Weights of a small transformer language model.
Size: 4 heads of 96, MLP 768 tanh GELU, vocabulary 8192.
Architecture: rotary positions, no biases in attention or MLP, tied embeddings.
Training: 493M tokens, 7522 steps.
Each number is 200 + 40 x the weight over its row's rms, rounded and kept within 0 to 999. Layers, rows and columns count from 0. The size before them is the row's rms in percent of the matrix's.

# down: layer 5 MLP down (transposed), 768x192, rms 0.0664, rows 735-767, columns 0-95
# up: layer 5 MLP up, 768x192, rms 0.0663, rows 736-767, columns 0-95
down735,096,193,194,195,207,162,152,179,244,223,257,271,228,220,149,159,232,227,309,203,263,280,205,113,197,170,260,207,230,220,220,173,243,205,188,238,260,260,284,141,61,250,205,228,271,234,172,145,209,207,206,210,270,266,232,155,187,215,212,180,233,225,151,171,197,171,235,207,233,202,210,181,218,201,235,215,246,176,187,202,240,195,227,182,130,150,178,167,199,239,257,146,167,217,190,137,175
up736,092,224,201,237,225,173,217,277,198,249,183,229,186,221,179,237,145,156,222,267,152,179,235,170,213,233,192,181,200,165,164,179,221,194,103,133,174,207,170,217,224,315,221,202,234,192,230,163,162,191,230,183,189,205,268,127,206,180,181,163,131,72,200,262,142,220,235,167,230,204,166,202,163,233,179,200,224,246,153,193,205,183,226,223,172,179,203,220,211,219,188,218,222,192,223,216,243
down736,091,190,157,241,136,182,167,177,171,149,217,179,270,195,216,228,226,240,184,155,171,173,142,228,169,217,183,164,97,308,213,200,117,138,207,170,197,190,251,157,235,145,168,231,239,204,187,211,188,148,186,204,156,208,183,229,209,255,214,232,213,236,260,183,253,217,84,209,210,226,179,227,122,178,231,138,121,148,225,176,187,193,168,199,192,183,187,244,193,148,198,151,231,140,178,157,149
up737,098,237,202,176,180,192,181,284,211,203,208,273,111,234,196,118,194,135,188,262,218,195,191,227,205,149,170,192,222,200,160,178,224,147,175,173,163,202,226,161,196,167,176,231,215,249,129,201,226,201,203,193,267,218,188,157,246,110,189,228,200,198,236,182,235,203,173,183,156,269,205,177,166,173,202,196,190,207,169,228,263,196,198,124,174,202,188,179,294,239,240,191,167,285,244,156,184
down737,094,209,194,153,181,192,205,201,128,224,239,181,243,128,161,242,199,209,141,171,149,190,149,246,216,254,363,187,146,193,197,131,191,218,225,181,205,215,204,205,236,216,226,147,213,160,212,136,168,87,194,223,137,188,228,237,217,279,227,191,161,220,250,220,210,168,243,304,281,217,167,117,228,188,198,173,215,149,224,257,162,196,248,245,261,220,145,167,140,167,248,158,128,187,175,233,245
up738,099,163,160,169,216,163,211,120,233,168,183,206,156,202,159,126,234,187,216,136,230,202,169,220,184,154,241,120,208,226,238,185,161,172,219,222,181,220,215,165,194,188,150,122,182,290,196,218,115,210,159,206,221,233,207,234,236,209,199,215,166,184,218,240,137,171,174,187,187,175,149,210,174,204,200,173,244,170,193,201,203,194,204,181,171,264,342,112,211,140,177,192,235,128,211,188,254
down738,107,126,169,250,179,162,214,264,159,221,158,205,222,179,198,257,222,163,212,236,235,212,153,191,112,227,258,206,228,220,166,183,154,216,191,177,178,139,197,192,214,278,270,192,199,145,147,172,237,225,268,234,224,238,207,146,212,196,230,204,210,184,168,154,185,226,176,207,124,147,143,206,164,212,170,207,125,218,261,240,271,216,196,108,251,154,246,182,226,148,219,252,283,185,151,215,227
up739,100,163,237,211,224,210,165,152,177,206,267,225,164,242,231,261,204,209,151,132,245,217,141,233,170,191,195,202,283,150,142,151,190,161,213,226,182,214,210,206,188,171,127,177,206,280,154,254,157,202,197,158,242,157,186,198,249,220,179,208,229,146,239,192,163,207,179,223,196,255,201,228,84,265,179,214,188,266,170,174,271,180,256,266,134,202,127,208,234,213,165,184,172,212,186,187,207
down739,103,271,243,194,224,217,195,245,240,211,214,252,149,188,239,206,225,194,237,184,243,212,181,266,160,192,170,175,104,187,185,207,197,267,262,241,272,145,269,117,153,164,177,209,194,297,219,152,200,174,217,181,247,212,201,186,174,229,314,206,225,278,182,206,244,147,201,203,220,221,168,129,241,200,207,176,160,166,171,225,225,188,177,198,161,277,210,173,207,156,273,288,204,275,155,199,189
up740,098,173,248,217,209,189,208,247,231,246,211,198,217,207,161,267,173,179,83,199,173,122,130,188,236,224,187,160,261,238,152,218,234,216,141,134,240,113,252,215,254,225,218,238,155,140,242,177,207,239,262,197,186,167,178,182,187,170,225,185,195,250,176,193,229,225,178,178,205,252,225,185,188,192,212,127,195,232,156,212,217,177,246,254,250,210,206,223,192,247,209,176,243,191,144,107,203
down740,106,191,173,140,170,154,197,226,244,201,198,210,107,188,140,162,141,246,178,227,215,177,210,211,215,148,240,220,228,147,176,194,192,191,176,243,305,192,124,247,181,200,200,211,182,274,132,246,193,239,150,159,162,177,235,229,142,213,165,145,130,162,188,218,157,152,186,224,231,250,236,172,133,198,239,217,228,226,191,258,226,209,183,212,91,202,204,222,173,248,240,221,120,179,275,203,193
up741,102,169,138,238,227,276,211,190,204,130,223,165,219,203,216,208,238,134,251,155,231,114,172,195,221,187,115,263,175,110,186,136,219,163,185,236,194,172,212,205,223,184,134,217,243,290,165,210,139,218,171,190,203,258,213,278,221,216,214,223,205,198,215,185,271,221,208,241,241,200,205,238,243,211,191,199,163,183,151,154,185,175,183,216,186,195,190,266,175,190,113,136,198,160,169,206,229
down741,087,244,246,159,209,153,199,187,162,204,200,188,167,201,207,219,260,241,165,233,128,223,172,198,160,188,264,167,284,248,257,311,220,293,204,210,247,261,224,228,262,296,222,229,183,164,237,272,210,207,167,229,174,139,176,188,261,190,212,236,233,216,159,249,160,116,197,191,103,243,210,186,125,227,213,230,257,224,243,234,227,207,234,167,155,171,216,134,176,216,222,242,185,247,233,171,183
up742,099,276,193,254,204,216,177,218,177,148,301,162,238,206,193,209,246,80,76,212,195,176,154,178,151,241,222,197,284,201,219,204,183,212,137,152,160,207,177,254,226,154,264,278,225,151,147,252,220,168,155,243,214,196,226,198,261,227,216,224,190,239,200,201,272,236,234,203,258,160,191,223,280,63,278,251,210,244,165,141,167,172,203,205,196,176,213,137,175,203,185,167,159,201,160,142,163
down742,094,125,250,148,198,270,212,210,116,179,216,255,201,156,133,189,147,226,306,233,135,177,241,246,181,203,208,125,200,124,201,152,204,164,230,291,179,190,207,193,100,249,162,202,164,214,222,145,138,286,251,243,166,166,196,175,210,244,156,239,241,135,230,263,182,220,208,221,135,209,174,203,232,199,144,195,209,230,268,235,185,170,220,223,277,157,96,248,195,129,186,233,166,226,175,190,216
up743,090,215,237,168,253,173,241,174,112,168,123,192,163,246,140,187,214,245,131,228,214,243,193,145,166,214,208,243,163,134,234,183,225,164,237,173,255,195,211,186,257,217,190,144,203,158,215,220,204,217,252,189,172,214,226,167,232,200,120,278,167,156,214,205,163,183,203,207,229,221,196,252,182,240,221,208,119,214,198,225,195,256,197,216,236,147,209,129,149,196,221,129,171,201,156,279,201
down743,096,128,239,205,170,296,247,151,172,238,203,220,210,211,252,261,192,177,212,211,182,141,212,165,236,151,266,153,234,190,193,132,212,181,195,207,187,203,271,237,197,176,183,226,244,258,181,195,215,209,153,161,211,221,207,154,224,189,220,255,206,232,217,211,222,174,227,220,234,156,294,216,200,195,240,181,274,215,212,147,194,225,224,263,241,191,211,230,276,142,243,205,230,200,223,215,135
up744,100,163,262,232,216,216,121,225,144,213,230,141,186,226,238,221,201,171,180,172,154,209,167,137,266,194,168,166,164,148,243,244,280,189,180,226,220,199,247,176,158,202,196,210,218,220,217,216,238,131,173,104,242,225,229,137,239,208,232,160,213,142,107,262,237,219,207,147,223,219,221,250,211,216,247,211,163,281,185,197,109,217,213,192,255,213,200,234,127,172,185,160,145,191,174,184,219
down744,098,149,180,180,266,141,189,234,202,166,149,235,176,212,203,205,244,226,268,198,211,183,228,191,150,163,204,150,250,210,175,160,264,174,241,178,160,149,178,176,204,136,194,267,206,233,201,235,284,212,191,207,182,217,157,151,174,238,144,258,218,224,216,200,193,143,106,165,259,229,138,173,96,128,220,176,265,220,148,174,255,229,237,245,174,223,153,150,268,183,258,198,206,199,174,161,179
up745,107,132,248,185,99,251,174,185,203,156,208,183,162,249,159,114,233,195,281,250,224,188,187,250,205,155,215,185,231,151,241,180,171,162,174,168,219,194,234,197,194,158,269,243,226,161,215,154,182,162,199,232,182,229,149,251,174,186,126,197,209,205,281,151,231,220,217,184,102,194,169,197,193,205,108,153,222,179,244,204,203,221,235,241,197,229,155,171,178,197,190,197,198,225,207,155,206
down745,107,254,133,255,284,132,144,193,180,199,198,191,236,286,198,206,238,156,154,244,152,210,208,169,148,144,194,184,183,236,232,197,286,177,245,203,224,262,229,236,166,202,231,187,196,206,172,197,197,213,107,169,193,176,191,162,178,243,166,235,200,210,204,211,196,239,247,192,228,256,197,176,129,135,247,248,170,203,166,192,180,235,237,168,232,150,245,270,236,268,174,135,206,165,179,258,171
up746,098,163,120,153,268,215,284,234,255,169,170,188,216,265,143,216,188,173,167,202,272,290,198,240,254,150,238,155,207,184,264,205,155,175,151,181,188,256,166,242,251,228,186,224,185,244,263,239,148,208,147,196,144,195,199,204,252,132,159,173,202,200,263,266,220,149,188,147,102,149,212,221,142,203,168,195,188,236,167,174,148,224,186,137,196,169,177,220,199,251,234,169,194,186,170,183,167
down746,092,201,216,163,235,228,250,226,168,164,274,260,208,209,279,210,231,237,197,207,219,161,190,246,253,234,201,259,212,235,149,170,170,247,327,209,211,163,255,183,204,209,102,154,93,178,143,222,238,186,233,277,209,217,201,215,162,246,170,170,252,217,157,210,226,232,221,222,227,251,209,206,198,162,201,225,212,219,220,238,139,220,245,170,196,181,146,152,230,128,159,226,181,146,154,287,180
up747,100,145,174,189,176,221,298,151,172,232,245,234,129,193,196,115,262,200,227,159,202,266,125,217,255,257,182,177,270,199,215,310,178,153,109,208,227,161,222,220,264,206,216,157,181,274,197,213,204,188,251,236,205,129,203,207,126,150,168,174,182,183,208,172,165,190,272,189,163,180,198,176,171,238,208,187,193,293,274,180,197,154,209,230,135,152,199,183,243,183,208,231,240,202,169,103,219
down747,096,237,189,230,240,231,228,207,176,223,235,206,261,138,245,193,248,119,187,162,195,201,222,209,138,200,219,195,270,233,238,178,182,157,219,177,214,262,259,175,198,201,151,194,199,147,223,261,184,184,194,216,178,189,186,195,209,256,173,205,192,254,209,169,256,233,173,230,175,210,233,201,227,221,212,197,167,126,197,234,237,171,229,278,263,148,142,175,136,138,191,193,190,169,239,240,152
up748,104,158,235,207,224,123,175,146,143,186,214,149,142,169,219,211,185,210,204,248,186,209,110,207,134,266,206,191,230,224,177,127,155,206,155,249,253,212,172,232,218,158,192,157,184,210,253,250,234,202,158,165,208,185,220,253,281,229,235,229,276,240,165,250,229,117,140,138,217,166,206,241,219,186,199,210,198,191,162,242,188,217,238,243,188,235,150,205,193,239,191,175,144,241,201,174,168
down748,113,225,142,148,133,178,246,208,210,174,268,197,219,243,164,229,256,239,204,141,221,240,230,187,246,191,188,231,182,184,197,187,181,192,130,251,198,194,166,236,214,189,202,212,195,269,180,266,220,262,194,162,226,166,293,170,149,153,184,228,183,178,200,151,189,223,166,174,138,148,267,231,193,171,156,250,173,205,278,198,145,165,199,253,252,178,200,237,267,185,170,185,225,229,208,208,195
up749,094,229,283,222,224,203,224,228,202,129,170,157,129,197,167,241,183,222,212,198,242,159,217,183,215,230,234,215,180,142,241,134,257,258,231,192,173,223,237,100,226,143,266,230,230,217,152,164,295,207,248,130,162,304,276,198,201,257,218,273,171,175,148,142,195,179,207,252,233,132,131,152,126,210,156,233,195,188,237,241,215,161,189,232,189,199,230,171,183,204,263,136,185,173,202,193,204
down749,104,175,122,165,146,242,161,174,216,224,217,213,211,229,210,144,190,251,151,149,261,205,246,181,217,243,212,212,232,214,141,219,186,156,225,151,178,200,201,185,258,240,121,147,222,160,200,175,195,149,246,195,242,170,153,226,169,187,238,123,217,225,197,187,167,287,191,119,226,308,253,245,185,172,201,167,221,190,201,166,179,266,253,146,119,151,204,162,154,217,213,160,145,202,172,158,100
up750,090,250,210,216,190,206,220,152,284,169,200,185,216,182,223,152,186,250,214,175,235,182,184,216,258,177,256,150,267,172,187,176,190,171,241,189,224,187,229,160,233,174,171,203,207,176,189,157,265,242,194,264,209,171,239,240,188,229,155,248,230,188,177,227,253,137,236,192,170,116,229,225,227,223,178,254,204,202,179,205,231,254,143,167,171,180,140,231,224,193,191,267,189,143,209,173,177
down750,097,236,144,260,245,202,135,196,189,209,227,185,190,151,185,157,168,171,179,187,184,204,246,238,251,201,134,218,204,194,188,175,167,233,217,202,243,237,206,182,171,243,174,216,294,225,220,182,229,179,263,211,206,159,165,190,184,200,291,225,207,316,204,280,113,193,221,215,177,375,169,246,182,164,207,204,146,129,169,151,226,201,191,221,227,297,263,223,205,181,252,165,142,216,244,155,209
up751,098,226,241,161,200,249,198,236,141,122,291,190,173,205,206,167,182,159,228,140,176,217,194,179,214,216,204,221,210,170,219,200,191,163,201,223,176,243,240,279,291,233,230,196,172,239,221,175,179,188,151,188,231,184,244,229,121,183,204,145,197,193,219,219,284,104,196,149,232,150,233,195,236,249,273,234,232,177,182,222,203,203,293,147,214,184,170,233,162,100,128,230,158,217,237,150,215
down751,101,163,213,238,203,152,226,141,169,136,190,152,227,181,168,187,156,164,241,153,182,271,224,159,192,150,166,264,150,145,236,209,200,178,191,172,142,128,132,162,200,183,173,184,199,233,214,196,138,216,221,165,163,201,141,180,249,200,231,168,129,168,239,174,218,243,199,283,211,145,171,80,222,195,181,200,170,233,211,141,183,222,137,209,194,113,184,210,226,164,209,239,177,231,252,293,248
up752,105,281,196,112,172,204,248,243,229,229,157,128,295,233,247,167,260,180,232,176,196,241,230,208,143,189,134,170,265,221,209,149,177,226,276,219,222,246,237,248,173,215,221,242,204,221,236,192,193,171,220,200,193,255,276,216,195,194,117,212,238,147,246,300,245,192,197,204,155,222,162,225,262,185,247,184,203,218,252,201,154,141,205,205,240,133,212,258,264,244,320,169,180,195,176,187,211
down752,110,229,218,283,117,181,184,169,188,248,163,231,209,147,153,206,187,122,140,309,234,142,188,185,187,185,193,210,141,220,159,275,226,209,128,202,223,162,226,133,217,205,196,255,233,161,251,192,158,272,204,279,232,275,264,199,198,208,224,225,189,139,257,250,211,213,255,246,166,181,243,263,212,167,233,232,170,215,225,185,245,214,190,254,193,187,222,191,237,220,135,111,169,231,248,96,157
up753,093,184,166,258,176,151,212,225,264,284,147,182,225,189,285,146,253,230,229,213,261,271,151,205,155,191,230,203,227,182,204,118,188,195,160,162,218,187,225,275,223,243,192,241,232,254,204,192,155,185,219,184,162,157,211,224,182,203,287,237,232,282,122,196,240,179,171,139,223,164,138,219,198,239,205,208,167,246,279,248,239,141,234,247,202,265,243,155,151,222,159,184,212,233,185,252,122
down753,095,138,209,178,134,177,206,149,242,177,210,212,250,158,169,208,202,153,224,237,134,178,204,185,249,235,188,182,139,215,234,200,179,151,178,177,245,173,199,144,262,217,150,154,245,198,255,237,201,135,168,206,220,173,146,228,222,262,205,118,239,279,256,186,162,217,197,152,190,207,167,201,161,209,196,222,223,134,173,189,179,215,197,178,254,144,222,121,182,209,158,190,168,155,242,202,155
up754,105,196,176,215,246,160,192,163,168,183,205,272,143,235,193,200,221,263,161,209,149,255,172,239,162,284,189,218,236,209,125,156,69,138,209,253,216,191,131,242,212,202,176,210,197,260,197,281,215,226,188,234,167,175,249,192,284,165,193,185,265,220,175,252,210,142,258,143,152,160,277,157,249,181,220,208,169,232,264,168,129,237,198,232,172,159,230,188,182,193,203,170,243,219,179,179,153
down754,103,225,268,226,218,246,172,230,228,202,215,223,235,150,183,236,134,188,283,181,214,238,187,216,184,185,212,217,93,159,237,196,249,185,247,205,165,189,211,143,138,202,197,156,97,145,208,210,172,195,176,186,232,183,156,172,162,225,235,178,180,211,209,117,225,192,180,189,213,199,235,203,165,221,239,270,276,181,207,244,210,225,144,207,201,220,118,253,157,219,301,287,151,203,274,192,164
up755,091,143,204,175,196,204,231,168,216,234,202,219,195,134,248,188,148,154,229,168,180,235,237,322,193,174,220,170,176,190,137,239,151,252,174,254,140,221,212,159,209,261,167,223,227,204,161,215,151,244,170,130,193,208,242,201,283,166,199,225,168,238,231,231,236,173,165,198,127,205,264,278,200,91,116,242,170,175,226,194,232,157,227,174,204,145,214,122,193,212,151,165,201,187,178,230,242
down755,085,181,177,180,252,233,166,255,173,264,191,178,180,238,135,118,238,232,144,193,238,202,218,109,194,267,179,264,229,210,217,154,190,173,202,185,178,212,208,204,258,112,235,185,159,237,202,215,308,193,168,241,223,214,227,208,111,161,234,180,199,227,171,160,194,261,223,199,184,225,158,200,208,286,207,182,192,183,162,191,150,216,264,236,167,257,182,189,186,172,262,247,216,224,148,191,232
up756,105,182,169,250,185,157,264,264,182,169,228,220,195,225,119,221,244,153,135,231,209,307,212,182,210,214,265,214,194,240,119,265,252,169,215,210,162,247,192,234,177,195,171,169,230,189,174,186,257,143,189,255,243,248,197,270,203,206,219,182,166,196,234,226,163,263,265,235,175,203,156,196,202,233,188,186,191,200,200,151,162,259,278,216,236,157,178,187,212,208,123,161,213,142,228,244,226
down756,099,211,196,172,168,206,150,223,180,198,177,202,247,208,275,179,155,202,239,234,193,231,151,170,202,217,103,226,164,254,254,144,174,270,150,171,253,207,183,163,260,196,234,207,177,201,181,205,133,212,202,198,246,125,217,164,191,150,168,181,282,135,178,198,203,185,108,185,215,161,208,183,192,155,204,167,246,237,181,194,227,163,171,177,168,160,231,179,190,153,244,208,237,198,192,165,204
up757,093,246,192,123,183,224,230,207,247,160,204,238,199,223,234,241,174,179,137,222,217,193,264,246,156,212,224,172,264,212,280,141,190,227,142,106,155,150,170,225,222,186,126,178,211,207,148,217,212,217,159,169,240,207,242,212,220,133,254,173,147,227,131,207,239,187,157,173,176,231,193,245,168,190,231,195,241,208,199,230,157,224,257,114,155,160,243,247,216,188,222,141,212,165,169,269,188
down757,091,195,201,251,221,206,218,204,143,228,186,222,208,191,173,153,204,221,176,196,180,194,190,155,211,232,144,236,225,167,172,264,240,187,230,252,211,165,284,194,222,176,263,235,211,170,209,208,236,168,194,206,182,185,144,173,131,241,209,183,225,186,301,146,175,222,236,199,224,149,175,153,277,194,199,202,186,250,179,191,243,184,179,272,264,306,166,158,183,155,127,217,191,277,198,134,225
up758,109,164,169,203,207,219,209,237,228,193,206,199,249,167,155,200,124,249,205,269,190,216,210,168,207,223,204,200,188,203,203,181,202,229,185,177,171,231,161,151,221,199,242,263,256,168,148,163,165,138,223,170,222,199,158,225,158,176,176,210,166,142,131,195,162,177,141,214,125,280,270,158,195,273,144,188,163,245,154,267,179,174,186,219,240,173,222,177,190,185,284,184,247,159,222,134,105
down758,101,131,163,213,261,131,123,282,171,285,147,184,203,238,203,212,210,168,181,180,177,150,170,216,178,144,245,249,203,230,224,180,194,221,245,177,242,167,234,207,172,178,209,190,269,195,269,219,199,219,206,215,282,250,177,215,315,212,166,221,282,210,171,285,220,219,233,199,236,149,99,211,220,130,166,186,270,218,179,245,221,235,226,217,188,268,157,196,175,164,232,234,278,236,219,219,240
up759,098,192,243,190,231,182,198,145,167,157,181,165,243,173,202,284,201,191,214,248,194,187,126,289,140,203,233,243,208,173,265,233,227,183,160,181,158,196,245,246,249,173,169,146,194,194,300,214,250,209,190,258,166,253,240,152,201,106,234,146,246,247,190,188,264,161,228,234,247,206,168,190,223,233,195,211,230,208,172,148,202,192,211,206,227,246,160,204,216,216,217,186,151,145,172,120,222
down759,094,178,174,142,188,224,204,221,260,234,144,221,156,218,263,171,260,216,285,204,223,248,164,150,269,137,242,173,265,186,165,193,200,212,147,234,259,156,195,239,204,262,191,206,240,226,198,223,169,192,201,213,211,142,187,262,147,225,228,196,216,170,210,255,162,120,212,137,143,155,198,159,184,165,225,216,241,218,174,147,162,166,151,238,208,181,245,208,239,230,213,211,252,205,197,319,180
up760,097,236,203,237,163,223,203,202,181,191,215,192,201,220,228,173,154,187,119,156,209,182,237,198,283,156,106,252,173,179,137,174,247,172,191,182,200,125,157,252,161,215,218,192,238,239,247,200,205,254,171,214,238,156,273,164,145,101,202,148,274,201,204,175,171,170,242,173,157,204,219,180,239,114,186,214,223,201,173,178,148,170,264,171,160,188,164,228,131,212,276,129,193,212,167,212,211
down760,098,177,162,217,222,162,147,198,201,142,190,225,202,175,205,194,236,236,211,249,152,239,189,204,151,221,245,140,139,238,214,93,182,207,189,179,185,189,226,143,223,228,219,211,263,177,234,162,184,158,254,156,161,269,225,227,211,276,205,171,124,222,175,235,257,252,146,191,187,175,190,202,166,226,178,215,155,193,201,213,254,253,141,156,208,176,260,214,240,168,153,309,244,175,249,203,235
up761,100,242,171,232,244,244,188,162,170,154,188,256,152,269,182,127,160,265,184,192,257,154,111,150,178,214,197,256,167,174,188,225,210,181,164,173,207,196,219,212,227,235,192,133,220,173,216,145,228,199,202,192,266,207,233,217,150,209,266,260,199,293,197,206,247,214,230,245,283,196,149,154,243,188,161,179,203,207,85,206,192,161,185,178,211,251,285,175,213,158,138,176,227,220,171,266,185
down761,093,208,216,187,203,185,203,224,215,248,203,256,262,192,209,279,255,207,175,205,152,178,199,166,233,201,189,172,239,229,147,221,229,229,224,240,218,176,268,231,148,210,242,223,113,245,198,230,135,140,233,152,143,275,146,216,186,198,162,214,243,187,226,204,183,209,197,233,162,227,171,243,216,222,139,241,163,203,163,235,208,205,197,181,236,174,240,220,204,140,283,213,252,267,260,188,154
up762,098,160,223,195,159,145,213,203,161,222,238,215,161,209,160,189,243,213,231,268,218,178,239,192,194,240,224,182,179,137,129,257,136,142,212,253,149,177,273,262,207,195,207,261,218,250,169,240,142,244,216,246,198,186,198,163,133,224,214,187,321,168,220,244,217,181,132,218,221,243,192,157,148,182,168,127,108,232,127,301,164,259,224,175,216,162,242,158,212,166,184,197,160,199,203,259,158
down762,098,249,252,236,230,165,216,173,265,159,185,187,185,181,285,264,228,126,149,185,195,241,180,183,168,160,211,186,155,145,190,197,219,230,195,189,207,214,173,162,170,255,257,188,262,229,229,144,245,192,172,144,218,200,176,196,169,122,173,185,190,256,227,255,148,212,230,136,194,232,143,253,156,186,221,166,224,222,263,195,190,276,189,130,175,211,171,129,206,173,255,242,183,171,197,244,137
up763,099,228,225,204,154,197,226,181,180,208,182,183,228,290,213,215,188,188,275,220,195,214,168,220,179,109,215,154,227,212,224,197,236,154,239,172,197,207,254,166,215,168,158,158,241,150,201,300,166,146,172,223,248,220,202,212,261,222,195,216,233,252,216,208,235,144,261,182,155,214,134,168,190,174,242,232,140,203,228,179,186,263,193,222,175,203,223,216,152,171,244,203,257,173,238,180,192
down763,091,168,237,167,219,244,160,213,152,159,264,260,140,208,193,177,207,279,186,260,184,238,229,78,239,273,242,217,224,229,157,163,195,249,133,177,209,220,163,227,160,178,192,169,231,314,197,203,265,212,194,140,171,204,205,227,236,185,132,235,278,120,211,213,147,259,195,187,219,138,147,186,157,248,165,214,237,235,240,211,201,145,201,225,209,172,199,168,258,213,255,179,169,163,149,224,154
up764,093,150,228,238,216,206,260,216,149,172,199,173,201,172,157,136,227,278,147,203,244,228,263,215,241,183,198,218,191,196,201,238,242,233,217,180,198,186,218,214,298,196,183,172,231,159,194,158,183,227,280,199,193,241,170,247,307,227,136,186,225,151,112,250,246,187,221,159,236,215,197,144,143,164,250,182,132,183,189,173,257,245,223,147,207,201,141,261,201,190,135,268,191,168,169,217,168
down764,092,214,165,142,161,156,166,252,223,204,190,220,188,221,231,250,256,203,210,200,178,223,194,193,119,231,147,159,237,271,234,211,250,179,172,228,159,193,231,159,155,216,226,229,211,193,209,243,214,129,150,126,229,134,232,180,73,160,274,219,226,194,238,180,220,170,165,260,161,204,179,255,279,245,148,185,231,189,228,153,179,185,223,209,228,276,261,193,116,240,164,213,223,218,156,162,231
up765,091,221,210,253,213,166,250,169,155,195,175,213,241,307,152,175,123,254,200,227,288,264,223,221,215,199,191,264,115,178,262,163,239,272,177,170,182,280,212,193,179,202,202,142,198,150,206,187,196,244,245,245,185,167,194,250,147,286,217,187,233,198,173,132,215,299,236,137,236,167,178,209,193,193,151,138,143,188,228,206,197,203,180,179,189,170,227,168,187,188,246,184,224,214,203,174,278
down765,092,179,179,236,243,196,193,239,244,284,183,224,147,78,151,259,231,154,157,183,150,173,250,186,182,180,289,163,220,257,172,248,125,99,180,172,237,149,116,209,217,177,131,233,221,227,193,203,202,235,188,202,266,232,180,212,191,214,100,163,158,177,265,257,132,168,195,235,185,240,230,184,232,281,243,192,176,247,201,153,215,244,192,238,170,225,218,225,134,134,239,197,154,154,234,183,148
up766,113,297,234,184,234,221,166,194,174,207,188,166,165,210,187,232,157,169,186,165,221,203,206,211,173,218,166,136,173,167,158,154,163,231,184,291,174,230,244,178,191,228,209,135,304,200,206,174,239,278,130,254,278,224,288,124,251,229,249,205,292,210,214,207,230,144,184,174,149,227,190,253,195,192,201,184,189,217,235,239,211,176,240,207,133,204,263,146,199,235,204,219,140,182,128,180,195
down766,126,224,264,197,170,239,182,234,206,193,220,299,221,157,175,239,157,246,188,255,225,210,220,212,174,220,218,273,179,166,214,251,175,208,224,220,256,234,218,193,262,214,197,109,204,136,218,201,230,239,186,205,148,193,110,303,186,173,210,199,162,189,168,231,241,198,165,211,207,194,181,186,202,249,178,162,230,173,234,241,224,215,153,127,222,149,194,159,170,181,132,193,162,155,218,185,202
up767,091,162,169,242,176,247,251,257,152,230,252,225,236,277,185,184,213,181,210,275,152,176,199,196,189,273,147,220,172,152,165,210,124,152,248,239,173,195,220,168,200,194,205,169,238,176,155,234,119,166,199,178,140,189,245,128,167,286,158,206,116,290,205,178,160,205,169,191,191,181,168,227,194,221,85,179,236,249,231,216,198,178,170,172,157,182,165,228,236,160,139,272,229,199,211,252,206
down767,089,295,181,149,261,221,169,209,257,153,163,200,130,145,244,167,253,230,193,191,158,277,155,170,173,213,215,197,201,247,187,162,182,159,145,221,189,222,182,295,228,172,204,155,188,216,229,160,238,178,247,224,237,237,189,255,197,146,258,188,203,158,167,253,205,192,163,261,262,231,221,168,181,255,243,182,194,158,215,231,197,259,287,185,257,265,273,208,193,234,223,231,159,142,237,179,246